Each number is 200 + 40 x the weight over the matrix's rms, rounded and kept within 0 to 999. Layers, rows and columns count from 0.

# layer 10 MLP gate, 512x384, rms 0.0753, rows 250-255, columns 192-383
278,184,165,162,156,134,161,253,218,139,191,179,251,148,199,190,241,263,181,224,213,168,225,186,186,233,227,201,195,274,105,265,224,294,148,170,167,235,171,186,193,201,169,294,174,237,255,171,200,175,238,172,191,202,244,210,204,204,185,177,192,214,176,187,223,186,144,211,193,199,138,170,233,250,234,280,235,146,244,184,187,206,238,194,241,217,191,159,234,287,172,198,236,119,237,161,236,212,149,203,254,222,199,169,155,284,170,192,194,164,162,260,200,259,150,146,237,195,158,223,199,238,229,178,183,179,252,129,240,258,233,156,197,247,205,237,181,201,225,151,275,186,225,189,162,164,205,178,227,271,159,254,175,151,222,205,224,185,192,201,247,224,270,192,219,212,247,246,208,278,152,183,153,222,152,187,182,216,185,222,228,200,190,242,176,189,202,109,259,248,199,179
166,216,166,208,164,198,135,228,157,215,162,286,229,146,225,130,160,209,175,253,233,222,235,254,160,181,182,156,150,216,203,195,203,208,187,189,157,172,242,217,163,179,260,240,192,202,111,223,158,133,183,167,185,145,230,119,224,197,243,244,306,200,229,176,183,185,193,206,243,239,265,240,166,244,217,219,272,165,155,179,190,168,211,251,242,210,220,132,208,194,228,171,237,270,199,208,206,166,189,140,202,141,253,148,214,111,155,239,204,155,237,183,172,205,100,208,199,142,266,181,236,191,232,139,271,242,185,138,257,221,221,244,228,157,262,208,192,174,153,195,241,164,162,235,249,246,210,187,266,194,220,265,232,241,188,208,210,208,221,220,212,211,262,287,204,178,226,136,181,228,219,197,158,169,249,205,196,183,177,140,187,225,131,272,182,205,253,176,271,229,179,239
139,195,171,194,171,233,293,155,159,171,201,276,155,253,226,226,228,175,213,231,265,190,227,199,207,227,191,252,213,210,261,195,129,172,198,197,186,267,215,185,242,110,203,186,197,214,157,164,200,173,180,236,162,224,131,261,276,183,221,180,139,218,210,194,92,171,203,201,191,194,222,211,283,215,161,232,217,198,258,165,161,108,140,217,251,170,194,168,245,200,171,238,238,205,191,182,186,205,205,151,176,143,213,216,189,126,202,208,223,220,192,213,105,172,294,219,105,164,234,167,160,225,161,249,197,156,195,148,163,212,202,139,225,166,139,176,178,177,247,215,128,205,233,209,240,222,152,339,229,181,232,259,183,275,181,306,179,200,166,220,187,176,200,212,192,219,306,114,173,164,210,213,278,217,190,140,238,184,267,188,227,164,197,215,184,267,235,212,260,198,152,184
190,196,212,175,227,214,198,270,170,222,147,188,199,164,265,212,179,221,180,227,151,220,193,208,178,151,188,168,170,191,183,150,234,210,215,144,253,200,160,214,223,251,255,116,217,191,174,136,220,217,203,220,111,217,264,279,182,214,243,201,239,249,273,115,229,209,191,145,208,316,171,230,187,199,174,199,234,206,185,196,169,258,215,270,144,232,152,138,163,193,202,214,287,189,186,179,184,206,194,187,180,165,210,190,159,219,258,179,161,257,213,168,246,236,196,124,179,180,217,113,235,209,157,196,151,214,210,186,183,225,206,224,210,164,189,239,92,127,147,182,250,158,221,249,204,122,200,195,237,205,235,171,175,202,195,118,213,150,191,212,225,211,224,194,201,126,212,135,211,168,232,152,153,202,246,249,203,124,212,261,196,245,198,161,233,191,225,254,188,214,204,209
185,236,239,209,230,271,246,177,171,154,208,195,191,215,256,297,234,178,168,82,152,181,101,189,154,159,263,180,218,195,216,176,220,225,144,132,157,219,197,250,203,152,201,200,174,174,233,191,215,185,220,174,177,182,183,160,209,160,151,106,284,196,206,157,174,171,213,106,145,248,215,227,253,144,145,228,220,186,288,146,187,201,246,183,115,222,212,171,189,172,170,167,164,218,179,255,157,134,257,248,146,202,219,195,146,189,204,209,194,223,236,189,159,139,132,212,177,230,282,210,175,187,252,246,261,276,206,224,238,246,210,154,248,111,219,205,172,188,254,192,207,257,253,211,209,263,250,183,170,125,172,192,207,212,166,180,255,184,159,209,162,221,232,185,264,234,194,232,236,282,202,207,214,256,177,235,220,164,169,193,218,214,209,225,204,246,191,166,197,239,208,243
180,217,223,213,245,206,167,153,251,224,129,212,181,241,197,175,185,171,231,118,221,150,192,200,244,145,176,266,211,155,212,238,270,262,202,207,215,184,163,267,292,138,225,216,86,165,181,205,209,269,247,180,201,154,232,204,177,243,159,190,209,212,178,141,132,248,218,130,243,164,196,203,223,90,178,215,220,164,154,212,162,229,154,184,150,183,127,246,215,183,218,136,257,233,242,253,240,278,207,233,222,166,295,219,178,272,217,204,216,262,196,160,176,250,211,186,152,260,157,169,169,270,180,183,198,230,262,211,152,156,202,199,207,270,206,259,136,186,265,177,239,162,192,180,176,249,128,169,162,196,157,97,140,151,210,210,200,227,213,206,205,213,204,220,91,188,159,164,243,192,152,204,175,146,248,230,197,223,134,153,187,219,172,197,201,174,117,221,150,217,155,271
# layer 10 MLP up, 512x384, rms 0.0798, rows 250-255, columns 192-383
247,143,218,245,125,196,111,172,204,172,153,215,156,249,217,187,177,105,98,186,280,217,184,245,240,156,272,145,278,274,209,191,217,214,224,205,193,197,250,203,171,161,175,158,232,162,181,159,204,167,173,221,231,240,189,218,223,245,227,131,94,196,181,167,248,158,179,255,182,149,232,211,265,176,284,147,189,159,244,218,219,246,204,196,218,160,201,211,195,322,191,255,289,244,218,233,174,197,186,214,181,275,209,236,163,211,190,169,160,223,269,200,215,239,253,160,264,146,240,193,201,113,235,156,204,223,203,184,283,212,150,223,254,232,214,186,206,198,180,191,226,165,237,210,112,169,266,262,158,183,291,187,261,190,161,234,172,180,166,138,174,215,199,221,194,177,247,213,267,214,195,265,232,198,269,192,128,198,195,238,165,269,204,206,197,227,214,215,217,158,168,144
163,228,179,145,170,170,219,223,263,234,222,190,153,251,254,126,219,263,153,267,127,185,273,164,223,238,125,148,205,204,202,186,189,218,163,173,192,183,281,184,175,246,225,234,196,201,183,165,223,149,269,206,158,168,199,122,207,210,184,198,254,225,176,248,218,210,139,177,238,223,221,268,233,269,247,229,243,190,257,193,176,140,209,245,245,296,107,197,257,170,234,134,270,300,273,267,257,242,178,239,169,222,219,165,219,183,176,215,229,234,263,264,218,185,159,218,179,187,259,139,205,197,139,224,248,209,186,144,223,162,178,170,155,135,162,194,167,258,204,137,171,153,192,202,184,243,237,205,220,192,163,221,220,167,193,183,216,208,213,245,204,248,207,255,201,194,179,157,207,199,179,263,170,226,184,152,198,154,178,93,213,216,235,258,129,210,178,149,226,244,246,164
260,210,292,209,173,164,117,194,181,199,229,104,123,247,151,193,207,141,198,175,238,148,241,228,189,252,255,255,229,235,227,310,193,194,205,147,229,253,198,148,234,159,208,253,150,211,122,198,285,186,214,156,251,206,168,162,182,210,219,216,187,146,177,219,251,201,127,139,178,125,267,179,261,188,193,220,221,158,103,207,172,240,272,151,131,281,200,235,208,228,174,212,179,226,141,233,145,229,196,284,251,180,258,193,184,162,210,171,170,225,227,211,123,233,212,249,251,204,240,226,198,174,218,127,232,315,203,203,249,257,212,199,237,226,246,126,204,148,226,229,186,141,211,175,191,232,162,169,173,202,224,194,219,203,216,204,192,181,226,171,228,211,262,223,191,160,132,273,195,221,225,271,175,202,186,180,114,187,195,266,221,127,214,218,212,228,285,234,217,224,202,201
167,146,254,178,202,236,147,140,185,255,232,126,253,243,192,140,212,205,175,179,207,187,191,171,283,182,223,183,229,148,223,253,178,268,261,230,163,211,216,202,208,222,226,201,246,142,145,138,209,210,187,148,215,196,232,152,195,232,186,217,179,180,158,200,157,163,207,208,193,111,231,224,168,241,205,151,203,219,266,252,219,168,239,209,235,256,196,212,260,199,189,199,204,227,217,246,173,262,266,226,240,184,226,214,207,237,181,207,143,182,133,230,184,185,197,234,231,220,213,222,131,193,264,189,175,272,232,170,210,150,260,204,173,197,195,134,311,239,210,210,216,181,201,172,194,194,206,256,261,70,146,223,235,221,188,179,262,203,171,233,140,234,205,248,258,232,178,206,133,168,178,225,178,241,231,183,201,176,169,215,137,170,193,206,214,190,227,200,192,162,261,197
248,79,136,202,246,213,262,183,118,149,271,265,267,190,178,274,114,223,275,115,254,238,168,221,187,204,177,141,160,196,244,225,170,179,71,188,209,186,141,248,278,188,250,177,296,174,157,169,184,218,111,241,130,183,182,182,265,150,150,110,200,234,196,228,123,218,249,244,178,130,191,246,170,135,175,220,236,182,244,212,158,186,191,167,306,247,149,161,149,197,148,191,220,173,164,221,177,167,190,188,125,194,189,147,228,194,254,240,259,230,218,202,160,160,101,123,279,217,140,143,217,197,260,259,263,200,274,156,247,214,177,210,211,197,200,179,231,225,184,53,274,124,250,160,224,204,151,290,191,216,253,184,191,109,225,146,164,232,120,107,196,277,271,255,145,141,151,146,202,252,260,149,227,177,224,190,191,151,228,145,214,283,218,114,157,238,174,230,163,170,170,249
124,183,202,207,193,172,168,213,216,231,242,225,243,194,169,178,185,177,225,261,192,194,136,294,227,186,213,97,165,261,194,268,136,216,200,239,165,233,243,198,180,206,195,235,271,188,116,208,198,149,142,182,225,264,232,224,188,275,242,164,214,224,230,235,177,214,198,206,180,238,168,180,228,273,155,265,190,270,244,200,183,190,211,125,275,192,189,171,205,216,197,179,148,193,191,241,98,197,197,200,94,232,124,243,126,195,137,225,265,178,222,200,170,259,204,215,266,172,172,238,152,142,157,213,240,215,209,100,221,228,167,173,193,134,146,220,204,216,204,200,225,243,238,179,228,253,164,190,234,187,199,170,246,143,170,240,234,218,230,181,147,198,112,239,199,148,243,164,233,183,217,226,213,222,241,206,225,250,241,202,226,246,277,162,219,176,190,135,263,190,190,208
# layer 10 MLP down (transposed), 512x384, rms 0.0611, rows 250-254, columns 192-383
198,212,259,239,220,216,240,206,194,249,226,202,169,140,154,229,209,212,203,179,188,226,262,187,189,165,144,249,164,242,192,210,231,267,179,163,194,142,247,192,215,205,169,0,124,208,181,232,214,212,181,112,188,209,197,221,205,161,214,252,154,170,217,184,168,182,178,162,184,233,227,187,177,199,163,202,223,150,150,96,222,264,198,199,183,205,204,191,170,185,108,134,201,224,233,233,191,164,141,203,215,226,216,269,240,132,181,196,212,229,182,202,227,216,183,244,214,173,205,242,213,169,200,202,208,248,235,180,164,194,206,190,243,162,210,225,181,169,170,187,165,180,94,161,197,194,215,187,173,228,216,188,149,155,218,125,190,142,159,218,155,251,158,173,221,190,200,164,218,129,226,239,194,220,194,252,221,226,230,264,147,202,113,242,253,186,213,123,200,205,192,185
252,170,148,129,275,165,275,165,204,179,243,131,200,207,234,166,222,203,234,246,220,226,228,178,227,211,203,192,236,179,258,260,224,202,172,208,152,161,164,247,209,189,154,120,196,198,213,166,272,280,236,203,282,178,245,124,167,199,157,138,175,141,195,190,175,215,172,161,229,228,275,193,168,263,157,190,245,186,195,221,240,167,269,244,135,274,173,249,219,235,230,158,174,200,266,229,290,253,187,221,257,187,201,282,234,267,129,177,195,220,199,204,162,234,195,231,194,190,265,221,240,238,194,177,313,212,163,186,191,116,163,160,181,183,189,168,130,234,162,160,186,223,271,201,167,165,208,286,165,280,161,219,247,207,202,229,220,228,201,198,218,178,191,135,251,118,184,178,213,148,138,158,200,168,185,187,226,171,205,153,201,169,190,213,250,201,197,242,187,177,152,143
159,181,229,223,280,212,199,187,200,200,253,261,291,159,240,171,236,179,165,173,160,207,212,188,223,283,222,153,217,256,237,190,188,298,147,242,295,167,201,272,254,169,198,94,244,199,182,224,159,201,278,125,203,212,190,212,276,160,164,179,227,161,170,200,178,158,201,247,146,288,197,141,180,242,204,234,256,176,199,209,228,250,191,237,142,196,259,260,167,197,198,229,223,193,173,193,224,234,119,186,181,103,142,217,221,265,238,207,211,220,197,136,242,220,286,154,87,85,192,204,98,168,134,220,181,196,152,199,168,233,193,250,165,171,171,141,87,192,260,162,249,200,140,224,162,297,205,189,181,269,185,170,162,153,165,188,185,191,204,179,191,198,172,201,272,199,146,154,217,223,224,190,219,179,239,142,257,188,193,155,197,212,256,136,172,176,161,207,151,210,160,212
187,182,170,200,197,200,151,266,214,200,125,219,187,174,173,232,224,216,183,209,187,201,250,258,174,215,120,191,165,180,179,244,191,224,263,192,210,169,193,171,259,196,151,195,189,236,193,213,199,206,224,230,95,256,194,244,255,184,214,148,238,217,230,190,272,254,269,204,193,268,135,186,204,207,227,208,252,184,181,171,173,254,168,208,113,216,176,229,242,178,216,217,193,179,174,194,189,181,222,252,190,213,249,205,224,187,244,189,195,210,254,163,214,304,183,135,250,223,201,182,245,187,166,188,281,218,175,189,241,242,210,156,194,217,225,163,113,183,218,146,181,225,141,245,177,177,217,167,197,234,193,230,172,187,208,164,263,172,197,193,213,148,134,214,159,150,205,172,219,181,265,203,213,185,134,211,177,177,158,218,260,207,230,206,244,229,121,263,249,246,170,195
211,158,170,236,126,184,125,216,273,286,213,121,228,118,204,149,204,152,213,244,228,214,251,206,182,231,188,230,175,259,174,248,213,97,227,145,239,219,126,152,206,141,214,269,120,185,218,323,130,207,245,187,159,279,263,293,205,259,272,220,120,190,209,207,139,181,255,192,170,142,188,307,222,168,221,247,199,174,145,240,220,223,186,132,245,247,239,235,125,191,155,177,216,175,184,158,164,251,216,203,254,314,174,222,199,164,195,132,236,236,269,216,229,142,148,192,200,169,165,185,153,276,171,129,187,129,248,139,213,211,189,223,207,207,212,205,236,180,94,254,206,198,247,244,246,122,186,144,213,259,315,179,230,189,199,194,159,249,148,228,139,171,166,120,150,161,230,204,208,205,166,217,190,221,235,261,217,163,175,238,191,177,220,194,186,215,160,185,214,212,144,184